Each number is 128 + 32 x the weight over the matrix's rms, rounded and kept within 0 to 255. Layers, rows and columns count from 0. Numbers have three digits each.

# down: layer 4 MLP down (transposed), 768x192, rms 0.0533, rows 7-135, columns 144-191
# up: layer 4 MLP up, 768x192, rms 0.0826, rows 8-135, columns 144-191
down7:126084100123130154094117165064167100101076109157133150131087078081115198190128158126090109097146145057131181151109110109142059135175149179108066
up8:142170142105099068102159088120117178110161185149155118132134117130134216129152130204090154175152106139154057162195158167126125081139148130132122
down8:142089139095136140150196103077172162177100075058143181121052113069100149159163185129106151141090114111158126141100123121155143123079165106163058
up9:111102181141123151115148201090134148089143130127134081101119130132185117102163067159127158119174108135148192126140131121147119073129117197143145
down9:157137104158131172108157130110170057110146175068162083159119123151189154116180120125155124090153146198132069082077134098071148151114137120128111
up10:116131166179140103098143150108121099150182172111124143137183133096096117102098168154118099065136129133133137076167083146116124182105099150077155
down10:141135123084140102127095078131124108121110178127097098149124199169091169166113153178091165143130124092158091079135119119128159139141172171141150
up11:162135130136017109124061149102164149187133111126073150150148149121117115153121159130130127127173104098147142117138195125092184111114096116104133
down11:123108111100089109149098152141171171113116105147145097149128176109122163190137118100108113140166124157115139146169150121122131101163093075156069
up12:149141174096175101105153192078105123113103135106140198173128210094124123145106088184175150140189161171144081137122098123131171135095100117136135
down12:129149111135096117100112135131139118104105144132123064160106097180092152135081143142161100186070134136165114097103155113120159115104137159133090
up13:163108104158125119130110139141103126086121162105087148143174135127085053069110089052147122119160057161104123130087150179170099095161123127145137
down13:133191107101134122145102154133126113215097086141112161102114131122109188159158127147128144109160165052067109151101117118205114180105109138123113
up14:167165143083156133111146082127089086094129156144174094144165132110106151123127122168082126141107117156125166114128084118122142109072100155148140
down14:138089109140158157093137093202103144167141114195096115115074131087084059177101171140196101124134140116118066110140135151124134142086145117175156
up15:135180110098130108153137132190122112163109078116199126113097134080069112149097133087113129098118091169126103180122129101122114146091092112149101
down15:125162082185113131153076116124128191140167115121148119131139195115093125184138108096100071144138126131116172113149155207108144108116184177124158
up16:159107071105101107112083082086155127170149146167131109106133154137136100162104131131098175131155043115082144182123122141121123180100137110193108
down16:142119084129099074137146145112113146121138127136182109081164137114088173147181130093098142100206151094152095184150178174113082072132095110100123
up17:152076131096169129159081121108134141106106138190115179121152134112178118148129104119143154135110119129092097129127110118142147156063053096103147
down17:061167148128195148193095145069095114121079128137106131139148084128159204168063127210149103098119134097132130083105165138155093127120098109123142
up18:170123107179131137123107100134143139145136088108114206111080127160128155145179160150130116158143126143092154094132099148156143113162118159140077
down18:121162126149107144131127149168139150115091148113109103137087161161134121147119141150109130115121110096164168102125170122131144133146104101120118
up19:171112088135113166138151154146122119152146151188083085179095051145156112118081163109123108141136101117145111064136133100175130100122133096149115
down19:128117046095149138135161109130149099162080142114138114119165131115138110121161146116141154096136145178134104123117130096068142199154133127132142
up20:159140113127093152094148135111115124155105081143157120130091174153140107099075134213157081132152127102177158166027127166108086169099122120142116
down20:106041131173113089166194137185125137107070163085099144130107076157148086111145151141191135139194102125143078148173130145142149207132160053149199
up21:084162138100093145107161088150104139143111153104094176126119075092142097121148113097116103043108165129153175167153124133121122145153094194140169
down21:163095155088146079104173046126176058126159089149155086143186135121090125123137137127086133130129140119169090149144102153155066141122157145100144
up22:111137103112138219118134131123122141112102130191107164134047160088123091143187117155126109169130110157091195144094105136150151075134157055121147
down22:165163096158112094165161137157085090108162114108148094130199090168176145174069136073162091069105115182144076151134164137063086149200087093144099
up23:134174141149103109135163197131152126185167123127129119157092139132083091064112082132129087118052148077118097077152129085118137148117112114158114
down23:118137134089134181175114123114176122090124126163076101108142183175104096133151119131076143110152185085142161144156094102113120124148162116135141
up24:114166172087115159081178119050141166162113098157121141148136188155159119165135119097090177167075114130150117130179121126119175133110089085099118
down24:194128097049085122074130041150127165124124081160074122113135171173099133125149176112133124191167187070115149130203109119137171095131050071122079
up25:127094134113173158146119108138153152125115105050100097164130175103149106127145112133122070119151124143088102140139124154133125147132155155175120
down25:150144118080176141128149124148116078090112106120143130082188174193140149178164109105098070128116177133119132100102099094127109162142170147158090
up26:099092081102167068144110153108164151139116027115144094120156148187100111079106066137062112178146174137126082161144179152171164084164091081160090
down26:116129096125135090148118167134138139119140071161090130150136119168147105147140099179084186144100122100083189089118141069178116117173102118138154
up27:120119101179130115151113145107133140192125129126125140124144126148163124129142153128165153082144123119174139139124147165151096082113126119136106
down27:101067095114083090137159129168119133137094100122132098164097146163174096059125142153160107124112168144103211097061137074139071171079130120133128
up28:125154095139135151086168123098147121166125143139092158087117177140093189110133062116155048085131122083133133136148098097136138111097136135122102
down28:172137136176111110160135129096144093141135133144095119102153149124171116162141114172105089129106111154122160125134120170078048134174104084118166
up29:076119120187081165124165118176079127148105121169123103185076080167170183144153181129120096118210128053148186105058133173215145091152116123091138
down29:157131179116120195168146128128123134116161182247115159108090170116101236158104136125123067103109159140050087113166082152224159122128146136073083
up30:078167123094124120156163110171098157108191137171130188132090095136168159085158057169126133118119117167081153122149184139113124170135109178125126
down30:136114133159133221150134103064115158126148117130121128020168092158128131066167123117135123083137060168123144127115153123136136172127139150124195
up31:155103135099091173162152126154145142119122185130152139115083100142107218079107074110148073151173201065111128174163137117159134146187122149202093
down31:136165099182197164141163133130124081149099045125163168078094134149128130138103062158146150139116122116157131129067086090095114094164131158148177
up32:159185147155091148099088142147142077111121110206073089073152073103111119117159140166147166118137131149132159104113112125136212105157097133112160
down32:118133190212078100130164096155213127069067127162092116110111136148125102093153129094077091128142160161130126097111118091125127107164149137110075
up33:168153146110093089067109128156149160168090060128106113120104093115134116117103112128107108084165091129109142129120152150162143125146159117185106
down33:090115063096152103140131145134091147177098088175127108093136176152191136122133135087149156137110167130129121119147105113178168086172156059155184
up34:162109106063160137128146124215101109173119110106097117138136121118129166094084163132136054168140106126128194076127175146130080080133150122119118
down34:124149147133164162108183142127139138121117147139158116108107134136134144102113155109164133114164111168150134148159131150153086142070179214124084
up35:130141076127125144172173155185188150116164145093169130151127102084152115129127164097120128149166077163130142084136177153119066081157167129110099
down35:196145143184091092163143142117120117123116101093085128133149144114165101129171141191061130167104197099100198187095155120116143156164108136082166
up36:207104146085168134132064103144195139090094126140145111121143167166097114111166138136127129128137097143116145195113140151079143146102158111134156
down36:171155153139118086109163137059121124154141178136185163106167096169116155137150143141133109100106146092119188131157121095115112192137113126155061
up37:129150092174097097156143139134121187104099150081118133075126115162158159088102175089121115095167162158121125148149091098148111153109098168073116
down37:182185108217124106137173103113146105096125139109132175078158131156126095173078118178086134136171168162140100108148137097104140114121117156162167
up38:078121093119168183086122124163169217124216131104130109095105188105200069109141125053110109133084128169140115073174085121094169153104097125092123
down38:104128113110108131181151190155140163084144131118061131110155082145159084118130163165142151112137133152136104121157127199145128089082198171150128
up39:087152125143111154145123153149119130163156136103114163132156171135167165135163085117118155158112119122119125093100111138104140115115125126123188
down39:117117158200120073133183152170139128142127149120154112124146226101160111116112121104055181151140146099127105119182146098159072138079109181167068
up40:144094105121072083145187105182121080073127139073143154155130160158141082133100115159085133151092099141165103095164152110108119102101115135087201
down40:147142163093141151143144165173139117113122123142090121115103099120086146127120157167125165124170120136175179094125144139146106145106117188050058
up41:165163145113113164163101153098175141119185112150078191111148130094152126159171193125158100070164070143119099104074173191214150139150093135131140
down41:089150123186113072174111081132080129125114095171119145117126131138083121138115155089110193144175131103193141084115110145072159244167083151163174
up42:148141116126097097095120094152111115187173098104093119089090129108133081133105094162160112123165189120131111145168123130109088152120118087150132
down42:118189125118050125106134088132127150143109138114126137175139125132147135094103099157170128081198173118119094185157120130153145140126095157124115
up43:117116163160150141098126139203060113115158134133133118148127093138162122107137162169162151167185081124160088106090150115138118205121130066099156
down43:149134158102114120086132174156118140157123138135145163176170160179180087109095129080171050134093176104088110047156118135176121075127140138112153
up44:201138146122094120156125073162173130095160171136108142179099112142158077135086081096120170122085128206118114085161037146102172150124138099061107
down44:087137088121058122113136114084132134130189111188119068159100154097136166111131117111174179171101126115092123111106123132170154075154179113109130
up45:130142123163125132075117156117141151189144122087124110109097158101099222170144090137137121118127139105123056171046125136144123158159122142112201
down45:139132077148081091132131125155174106144121143154151110149164147120117126143159180120171092117100171116157152123122110114145075154099095140127097
up46:132091121174140137065082129117114106173159080109115145111186165152112192099176067098132135164136154093152094209154092096136090183106144127090166
down46:182171127139117068212113090113133146183234129182160108170157130196111119115147082110114137209088102119111124152054120127118120176202143072071140
up47:088160157102156123074108168129132082163089058185096119108136085148092129168101102158145121195113212162069117123199126123137131107116149114139113
down47:106131131120137089166111183155082102187117097166109118164120102142109095156133127117068168072099073132119112106123071127140097122175120090177152
up48:088127152107151121117122111165153110147083094128145098168086085085098147075099124117176150105159044089076137197129142070120170177196081162137119
down48:126164165124159161133142195169073152155128099123178147102111060108140141106142150161225080114127098170124118164144123143109105155158124121103127
up49:080139102136073129063170092113088136101152164111097134123107143145103199143132140057183115081195122134086163091154103135178140118169150186105132
down49:110151116144121161080162166157114149115131194186081093126138131131093149135107145094092101125138134131132161138139063185137180118137104130127092
up50:167146081096103079084156099162120126143099052130101128086076172138124163156121091150127078115097092193147144101139127129120090133149148107122190
down50:173138122131170173036152120126126146136168138069090132158115173176139145075139205103108132063133068073178124061101084149153181173140129144111133
up51:139115163174151124105178131090116119132126093135081083062103127126110121152149099156073156191116082144139153112035156102114130113124119086156087
down51:153079123114155162185120150098100102151127136145133137087189153172087139091081127158111131115133107118129171087092106115143123112118138127120167
up52:153214149058152123092149153125105079148091076050147181054117178110143129100107138065145084157142162109092118128172144105197128123134124142108113
down52:167099139100084128102092188105109076124129152101129144081174143078176113103061117096142116065081101128103146137121095104136147143094117113135126
up53:158089119150138109120160126140134128092172133099139134164120145152156175124208089145087119138147137134083118150141164115121149095138148138126173
down53:166143121120166081111137128090125131098156118154079120122099162107121148183152139196072099091143174121172163106159129110081144148142128151135077
up54:119117196125096068178114114144135117093080129070099113080128101126103111182120150119135129094175163173099111101138145095159145101159136078166118
down54:124059146122168108103112214114142120149149151120137141187152144067107175154147117124123127108117129091141191180136157155131185131087109128138137
up55:118082145116096066135142103180127132199144136110132153210142078172142139133132177120111171135109130155127155138162131104103124124104112147118136
down55:097136072098124123132137106112109120135171176093135100151136162153120115114102128089121137074160149187127160111122096161152101106145140130139167
up56:154102114089117119169138083155118122136143132112126112155099121117151124116113163114082143139112091119098151122165138127165148125164097084174122
down56:114146124144171152144123111124071141121106144147127097132116106147137161120066151155101163066110123109096128179164120105144107113140150128166139
up57:123126111131134094134142100114083135143187178123129164088121156086130078138088159152177189181115120146111127175091139089161127131103142135134172
down57:156100109122146168120130124122175070109162126084123147132059111060187113163126157114193101117076174123153125134159144118132140121147107164076131
up58:108102122138148108116103113113121108126109171160151134124150214149158135132143065114125160122137125109116098087158117161108153118125153164080148
down58:162133121144101141138111128124086090111123103130088129128138184152130106106178191136104073167145141165113152168124126134068112158113142121156145
up59:103152152170165115092139109153084104116144119136104141119180121101131118089134136184152081155160103147112150097090136100149107169101103171182166
down59:131142129086120079120154162163099133213112129118132119087137126103095167140146074134189134088133092131145172103133173097121090188095099110114181
up60:128137098146077135089173131193062109085092134146106141149132141115087112156150165127119164101122099169123126119094119156143122136136113109130072
down60:095141168138141076165109181167104086131172101130086135094106167133093187146079106059126119132130152145131175177100133116137096168118099175079115
up61:128107177138119161126147142141115141142105103115168146135176154173069118091177089139051209144149107109130139134136149093160081125172100128102189
down61:179119150084079133149101109134163061121157106147089200137113121114149098119129130079140166162142143062173092145174169147110090103115146111100196
up62:136110182132139130129133111112147167126129124130131100101134111136206112148120101116125141145067090124164138172131148114141122125130153184199113
down62:106176106055182140088148110127088118060114105124085122103163148147115137121172145107119122117115150112147112127083143102083100076137133145154133
up63:118119119096111137167144146147119075155129147101164154156178102117087150102114099185119105073135194103131091112112162112140174090112107165130143
down63:082162086084141153113125095159100118121096148205149117118131092106133113132084130170054050087108151088102158094107163129118074174130157078098091
up64:166104117148146097126062183116166128147078161095131193104095079095163055151100139154169115129128179074139161102102160165099098057102157157125132
down64:158124127173148160131113161126106121181139101124197122122073125177124143127185161146119153156111118116132151150172154115151115112160143127047140
up65:138184154047136152149042088109177147103113102173118098152177166109152077177133102098137128169149097194197113124089082149093132148106110142110143
down65:139139104115145112105117153142131138206169157142117150089111083169124170104092148135071139123102147079104107153103134105097148206120107159112115
up66:122112164078171166133143076131129131147161162077179147066135122199123154101083131187184080119134089159161073080109139107122161172159187112196100
down66:111145151104092131141102145129118079127072125094107072087168156098103157143151125119114126148137091114145197115127147124248157149158054101141164
up67:193150087102119137061118113086205109157169115155088172068106143139127090146125085149068142101117150115171117109121138116177237160174163135171120
down67:113110115104144156126129125115121076160155086126100087169109107149164121114158147118141148068124202131087139121130191144122122166142100101118177
up68:153100088113117177152096135123065118145131112147140084140121127152121171101162151087149099099136094144165106187093126127132090073063064172085170
down68:132135138112120119133112135111141094153147113089110097116119154144080100152087097192072109166115115119100161143201106124121124108126175162110236
up69:170147109118100127129099119175104128195153114082132159180118108198085143119167121192094196094086131124092056192101162103102126101094091130161124
down69:090078120133152113101149166129174159113194145105120170135158086100214116160168191175146101166112106143174166128133087193114147105116140192106140
up70:148138097134127128113081139073155134088132126146123159111115111077168125056169136130089067155224122143132129125124176135176127090103094127100116
down70:165130165075144069158128107056104093147179082070143138135141112185151168110159123116112095109126171172127120133175132106136101140093094062144140
up71:169109096124122169122129096147129117145158174153058146092136093143120146187129148125106097107147156104107119113175106148071128156079124084084141
down71:134077089147200135104125173096153153154095164122148114049106127051121063153109101106063110099210107089127092107145157114122162119110157108165132
up72:106130135120097101174173173103164139160168121121134149134124133106070133138167100128120131124134071141184143076141112192108102101068169166071133
down72:138143138085078110079120159151097145153125128129139113098150122135099135134125094136098088110129119108156085149102131109162190132148101150103075
up73:145178143132101061143136076056119185109191116145132084084139146111161154220087112158125135180102107141155142137104157160118130134057132143105086
down73:131141062129122096157158114083129109115110190078123149111109110118097133169177137140067153102124106094130111145130131140158135126157134111188182
up74:172144118133091171112141121182123133106147142081120134124142097125146112127146140212137108071136177195136201172096179084152148148141157141132150
down74:072174147152127129117173163129099089136076094159122135077167200113141141146108105091120124088167117092089155095118140199077140076128143101092109
up75:190177125205109060126157110105109125073139115132126147133138168129131066134149147109093109128132066124171099105171102179075116062137127141105157
down75:095076177120135081073153140179076103255187155124090073132161162178131096115156125125137173162135190090191135123201121129137111168123135070087101
up76:126105193114107164116137128104154138142103171144122120051158133135149178095182120166159121146165177140073179120138073153113142135102119095149130
down76:131053128157149150133167122109151107148079164214158083103178100120126127122093085085147142145134098137076171109173115104147168118088068157099121
up77:145094142141109142165158108159092134115150104122102186158140143159127142111094111157173101046172090182126148122140100117125123147117108106168132
down77:123132120147114130104116146151123114138153137106127148168081144155207218149074145145138133080126093143163133127157127145142129149124147168155049
up78:151084149113180137102103113103107114141171135101109128165085122144174122150107089131114126135068144151083171099144137140175148127167080168115109
down78:140103108142131073123118146119137091110160114112115134090078138124139150149112155147154096170124145167106102147108145133098120158177127199172167
up79:112156148067150155071101125081177130142169150095160162130119159149094116152106172122149146148112159115143127177106058163137109102116176189178128
down79:120120142144096176147088178099131170100181123113144140137099138165146090119107135083145041123085116197109144130109121147116127098168116170093147
up80:129142128154154156111152119132083148180111171144090102134101131101095153156159124103103121171081110097134153109083128153163150112079066138196155
down80:160102108201174140100123153166182090113116105116166178085116117153120143158081102130178150111133118182124131172120132125128131144132091149200117
up81:153153116137114150121098164149114149098100162094100133132106106094109133088101132086167157160126164115115131110184101132142092180175078130110122
down81:087119107084080151173166126148170130154200122095133131118125104153086137089160145115120176088092123139080131129105112084131119126143172110088168
up82:139147093116147092131121121052086111117138165123097122099091126112130164106173145212121116120158138153116096162118155128167128118118021120169148
down82:115059182158119094176170120118180123150106094069107085165111134114105115109143179148089094119165219117102095150097171094189158161145149132172097
up83:106073090135115080099129116153105133145123197116110152115091110119178126077048103147150161126185110135122138073138154095084137143127103123108155
down83:171124165120160131193142107068123145117189129135176121177121142163136097072189153158157172139117102139082103125144137143173054124108197174110093
up84:171068092084155143186146091182166084164127153187096098085137144146086193105127143109098096139134190093109040089158152104114122121180120080199140
down84:130175115163131141122153127151095101116089087134137140187187134184158093059092135076129035115120108115119124103108138134112118152134096176084119
up85:071127095091128148144148102139145170141168148132122113101157152148070085170198158136114115130124166099077105163100164130126159114129107118109109
down85:113121126115178148108106123147121129125133091133181119124099090136121095137127108190122095132099092148134163146181199201109187112118131123133126
up86:119064161147124111126074083072124108156136119104133054139149127138176152120120134097141132147115166154132103103100169103167201166076121101123108
down86:174239129125073070125166140189148125169109157131110131167103144156170152084091090157139151143080124148129131104144104110106134149067147168058170
up87:125142128185102140165187112090113132135198089089164162080116164158119147109096078148140128111089115094107137154153091101138178137139130086155119
down87:059149100144173143119107112125129167090127104068133071158126119175178104181143120098077130158143140078109100133125153146103101139131096125117184
up88:126155125214217094109138122231123124176145163091105106134170187129131098066144147109145109182184139172128091095105111086174087133171080145201119
down88:162124117120124081151094111108174163150146126143099132116098076134171140109173115168106109132134114124083118194148110121088068082094071144180137
up89:123133157133121070082171091189165153105131146119157058161067158151129136181176138126168173081079153092062146108196086108113170138146142099150115
down89:009174126115169101175124106153108103112097119154123169138105147168128142103101130126128146160182118195136102139122058076124136198085145091144083
up90:151132124189070166060151107112057129133098114130131089135145172145116145080127117119108131127124072095109150206132125107145188165207150218131064
down90:142147151099081113138136126069109097155197128129100127141148164130101125168099169138114137169140128120114189210164189133177152149106084129128114
up91:110108142136165141079162093143140181165154209105144111070115060120166176084129125160180129128109114118065133105155164091158151132111161090117104
down91:125145118212130152139092153104149095122123096130112126129162161159112185129134099121152071119107130073126146138150110152151120149202118098137132
up92:136181123168132116118073104154111099146156145149132183098170183147137115103082078170168145112139107162184102142126046035182150122106097155152130
down92:201118089076109144123105125123110095138158182115137156132132181137120163120099119145120136112156115159121114102089135138155144141140118123118146
up93:107165115119091153181139153123085116098123129084177152098175075122155119105186114113152128122137140083149180124142094162144099139129116148088079
down93:179113115122137106146173140143117168128116120141116154137148109073151154068124098156149088170174124104120170102124106199150138082140135151084144
up94:145176162102173076108123171131165103144121134135105155114156141189087096185173112107126164179144096157113105105096103080110079127057089181132075
down94:072141133148061106104092142085142120127172174141135127120087091135138167133140112137118176094121093140089185080176223138181181128154083160163129
up95:186084120135130120151114109130081152147114181158138157088116154092078088144098126181165160151116128149164091133118084109081078116095136158086173
down95:100175094145181145070112114085081180151202134159173090102138088121174129147134159080097168100117126101091184133151124142123129091129092115159081
up96:139133173147113225131050051113097174068150105104117101132108150146163123067127129183149141110126161171126128140098153113160140121164150101127148
down96:153150102164134133099099144174180120110103104113086131093125157090180191075172102121127156096086120190096150147126117166157212082150135142129184
up97:107139111115099126094091066164069139119136106129122117177121141124074180147173132130198055098147103107153193118088101142141144066107173133168143
down97:153156162143154140133146118113156132194116189105062072116123072115143137101090090099141171111073118054106161135113161064111125144104139132147109
up98:097157139113086206094145166123084176103137075130122127138161174152102164126110127137141089117126120119093152173098116075111109172144085140061145
down98:047192070141126159169187160127152109135174124130161138131097151115050109103204129134119092096122152081136115174060138105133136088144137146130120
up99:137122116150165064140109114173110217143133134140058141135123166108086169095209155118090122120106125142106065097139151122123087114051138115134097
down99:133094149119172113093068071113097077089102140083164092139251109169108181138084113069149085127125127116144182117158221150038158153177063131146125
up100:195117152174152136178132137172167176113127136093152151094093134141149142138116131100115133046102155085128166090145144125142097106138145083113146
down100:125148120116141109167174146138179121150119130167114100094128119123133184141117126039099113076146083145104182074129097155073134178170108136121101
up101:123044087147099108098136091159086151139141112150093142114168160159110121107151131140077092111096124176141109142167093119093124121125113112139117
down101:110077087086092104094117136139157130129077183116196158140145097153138109131169141169169161124181106099187112132130093121112137120183138136151185
up102:175108128120153118133152171165119183168156173070090148152135132120126127126125169118122082175141086163077180127127185119167156093194077103149146
down102:126005152061162159087107133168130057103137113121185127115116099128110096102121127126164130158169190148097102121111116124103133141140134191169130
up103:080146116095119123092134140142144125124114133118135144159192089157085175077119118141073103112079184132104157047099094159153179143140152143155100
down103:088105157116103129106117164160107127133159120140157088126182115108113167139150132109119130157083150099130153117110109143147140131174178075142123
up104:113135166072150117059159139116159091154175169116098078100145149085138179078095103157140123115099110154158172174111141062137083219107113159185151
down104:102111101223157105113171074142104127109131132137091153089100143130133114159112185162100120115133107119199091103085135090167099088104151178127086
up105:181145104105114085088117143150149126163105093151096122134144140202133172163142130119114107179116128147118128150107092094119132129148087143158125
down105:155154213129075129110104093112130175128105145092049132117094113111122133083121114144188139122126126091131151156050116132168143138167157108085143
up106:093146149131143167114076123118103126090168144132110126083120140145108110129105167149096172146147135130147115171102129077156201120117084143159098
down106:124139113103110138193108124136126102162119110144138159118125107076122156159165115106123062119114100089107112135157126200166135042126179067120139
up107:141134126076143187145103112121127088113118153090098130159157138133076081135150127113107131115134071104120145074155076160084160097096117071084129
down107:189141136144152159150165108136150137180117147127107090078121139156102168143127177115124118102068131115131122129078155137173157147211148104129077
up108:125107103118116157107157143094118122078097074115203095133086167154155148180102129130149176149125135133136094142119117014139138135114107121070167
down108:187120109180136114185129107107158123151133140111140067132117187131085130174064141186153098133169145110143136151126115122104136145132076113116135
up109:139110158145106133137124100134124136099143151156143160138124120098198081166107147180113153105081105123101147092114079095105119143086113137144133
down109:122066109171072187177035153104129171164138146104076080155108076111141152165125092116134165141190064102094138155120144143161200150126194139131143
up110:109091110123150200154129122185120120145150152120104077169133114142076104165123194103085144125112152133066096150167124169161142174122127073153155
down110:143177086109148139182141122130122102130143133043145140136106079131136158092170120154143139089150140138148151146172130133121155128123123143110188
up111:135166126064115128158165120077123168115115107110182105164000104158147084149094143122148119109069147138102178084080131111144107135152107134156102
down111:096138149139118116167113121095126129125083177139093181144115094131140103122158103084161106167111168153136147159070129147079123090086115106093108
up112:137096120056108086119121124172136070139165160082168100121122154124168125127143142180139168136182119132136118097133154101099089124153143106118122
down112:084195167112160087168071108103107144158124121151171183135100119114127096169126097125111152119177177176117082139150135117113137071124160150121105
up113:102079113060158092102074167110151168162160105130164146180196169131098083097167067103104149182119134148146125159156093156156098119130097190187065
down113:120094130189144073141141130145195127184138178136151095102098149127067091113137150125051130118148189137058127193140126152226131113146125145110070
up114:084107151166155154134179084151154123116165182101100129094138116131129114126184185209125117151117175114149106076144068112147210112120053118113167
down114:059131125154165179178017100142073109171078122118124158073132118165101107198182179125070137169060090108093083210160130106145118080131147086133099
up115:181139197062072088119112137124131117176104115095123089152139083108128114171102061146164166123106125165151099059130157130176146184102104130171108
down115:107154122152145141097114116121136142157173110191052128151195171178100144142104089060153079033147169131114136133088086134131200090107099102145090
up116:143135096109124128162208117161169098146111102116088168118088186159126137086143136084103162114139157166086124181107147172104189197180167127166090
down116:120165134109097103120163097063103115148112134140152149105099134158077111054095102085122142107088100128134112156086116108148115189153165112140122
up117:079164095064130110129096139147114070083158114163087142123160128148112106066157074144094109116139113175107106144066101102119073107153080104104083
down117:200125137149145169110099162162079140136116129090200090110103142137136094102115133157144109093183130139106122141165145086148117040150121166166094
up118:144195128179141147108146098164089097132167093213153127129060094131148121126127096162076075076187136151117134147111135189117170130098129100112170
down118:114134145090152161159115145136114065136137148105121120142146086050165144118102192137121128124108147120122154176131087140146113109138158139110151
up119:123114122109158135141168132192073118128069136116134122159108121132098076175168159151166168083158118185190101043174131168123168101086207119123083
down119:115154080134118129060148126125151140124165152097135119151115203097119111142082100094096121094097157087118133169098096094154128183121141172115192
up120:136104121131130069202132126227088112192136143081132113110070148124051144097141122135151123123110080154142106137095182126126123122054129170111132
down120:143146088141119116088131066207103180160057167102119114111109121130113138152103117096151096112143121073076086130125163124186158121147087061110060
up121:159150057127114133109141121180164161142136185056076086197104132074111207154124094117113158091142062100079199082105200071112129134101077078099183
down121:117146146133131121088154117132089122153127061101209148140173116155118106072138186167159079111115186132071114173150127140118120104132163166139124
up122:044113130144084071125151161170130118125145114067136168127136161077120078146114145125099092090123094156082199121102116145125126133087110119121095
down122:188075125105181118114141089140144163044159084098066090073108147106116137100088143107067146103127166156139122101137170142208136107178216101179167
up123:129126141181086070142083126074144145120153123112098124119117174104151094124095123141150160151141150181170150139035120084164112166141089163128159
down123:166086085098140114107143128169108131131083118111090094116102133149078111129120201060137133127183130159106122128122157101119136127146126124047085
up124:068136121098105108148138095108120140131134151110090204111087210106088123127137134166138122183169048095109155169130049124183154158146136106121109
down124:101139145160136125140146165071079132113168162128153107144120125153145124129131116091200131119120140160149101174123153160124182108060082148153109
up125:092120125127096207149074103078126101112087099168000148109159186191188193145133117161140125222189130133117076113117116115092132248074139124084151
down125:197114133110000091137117089146133119070140087106092127111151130077162177070139151175073127128153217125127146083157095112115150171115140087107109
up126:155151124142126128143117098154101169111099132119130125106076194161144203066121139111128151145160171111087146111171156099139198116107146109106084
down126:130091114139105105126140148158115123118154114125108179108056155124043060137097109154125164094158111144120126122110123124147135134131119176130110
up127:117124104160137147145145171117121142093186103120084182108118117153119110107145103097073114117079095142074121093157132150094170069063150142141105
down127:107082128105060123077077115099126167130109102131142069123052154145170132085162120134141159092207167087164154126135105136127144155121163071187087
up128:107099107146124163088135074127150119145137132139146172149137137181110150144091124131161184099107095128136115111129138147095143176122137120063164
down128:112143143097124135144076143149131165144189154108083193153162102166120074116123115144106106130180153122119097103177141093078139099182115137075117
up129:144198081075156207099090072085112144122084065181127120164048150114121232202145170135111149089141136158129116090105096139111123147116114108135075
down129:103106189168155135122151138105119112176110168138155126127128150136112088108130164108078105174189185205151174081135150061156081175116118172107150
up130:144146113144164129065172102145179158167192183140107161054101184118148125167123102140092127071165152064136125053148116201129089129136138147144140
down130:149177154129143123153100099072139049186071078096088137129143155157099101105127087062053166143118124075159137118113111130121133138137146126122116
up131:135141173125213126126074105129128102101122144144142095093136140113112148157136177177158092094172148102135137115160116134170147165070111136137151
down131:061151182112099145126094161174119137178131080099113102118101151112137100156101155199083174116128182097092191160162098095166144132089155086131053
up132:070122053122130139161132139124164060128142129138116110085191166119147141148116137128110126176155089094148150150132121074113141133158067152148133
down132:139133186155130133148099132155153083156108146115120145120172124106097150137091082150156160175165133096177129117094126160106143145182130123110098
up133:199160075154171169063146097123132162059198142128109090083162111153125164125141135086123174118146164176132131120134138160124189120132123164148110
down133:119182144151143147106106122177075097090034185124151126154169168139118124139154074101083072114164143120154140134154086158136116133123148156133097
up134:119211109121098060185099130119154109171104113128103169126075077137133112082145108166116053148092059147079129168145167163136179159176159162138092
down134:174150104181177139109189093148150141117116109180141129137127134180195125137114119213116076107076186148204116123088091130154154104133077168086150
up135:120140146081116119129121142144131114166144144154174106090123144128120147096088168126096159156162115143076136118089130147163164076125142177109154
down135:190125112125074126091118079140168138156138140142131141127102160130125154125131104129104119118159121081126135160136093160107126143144114136131112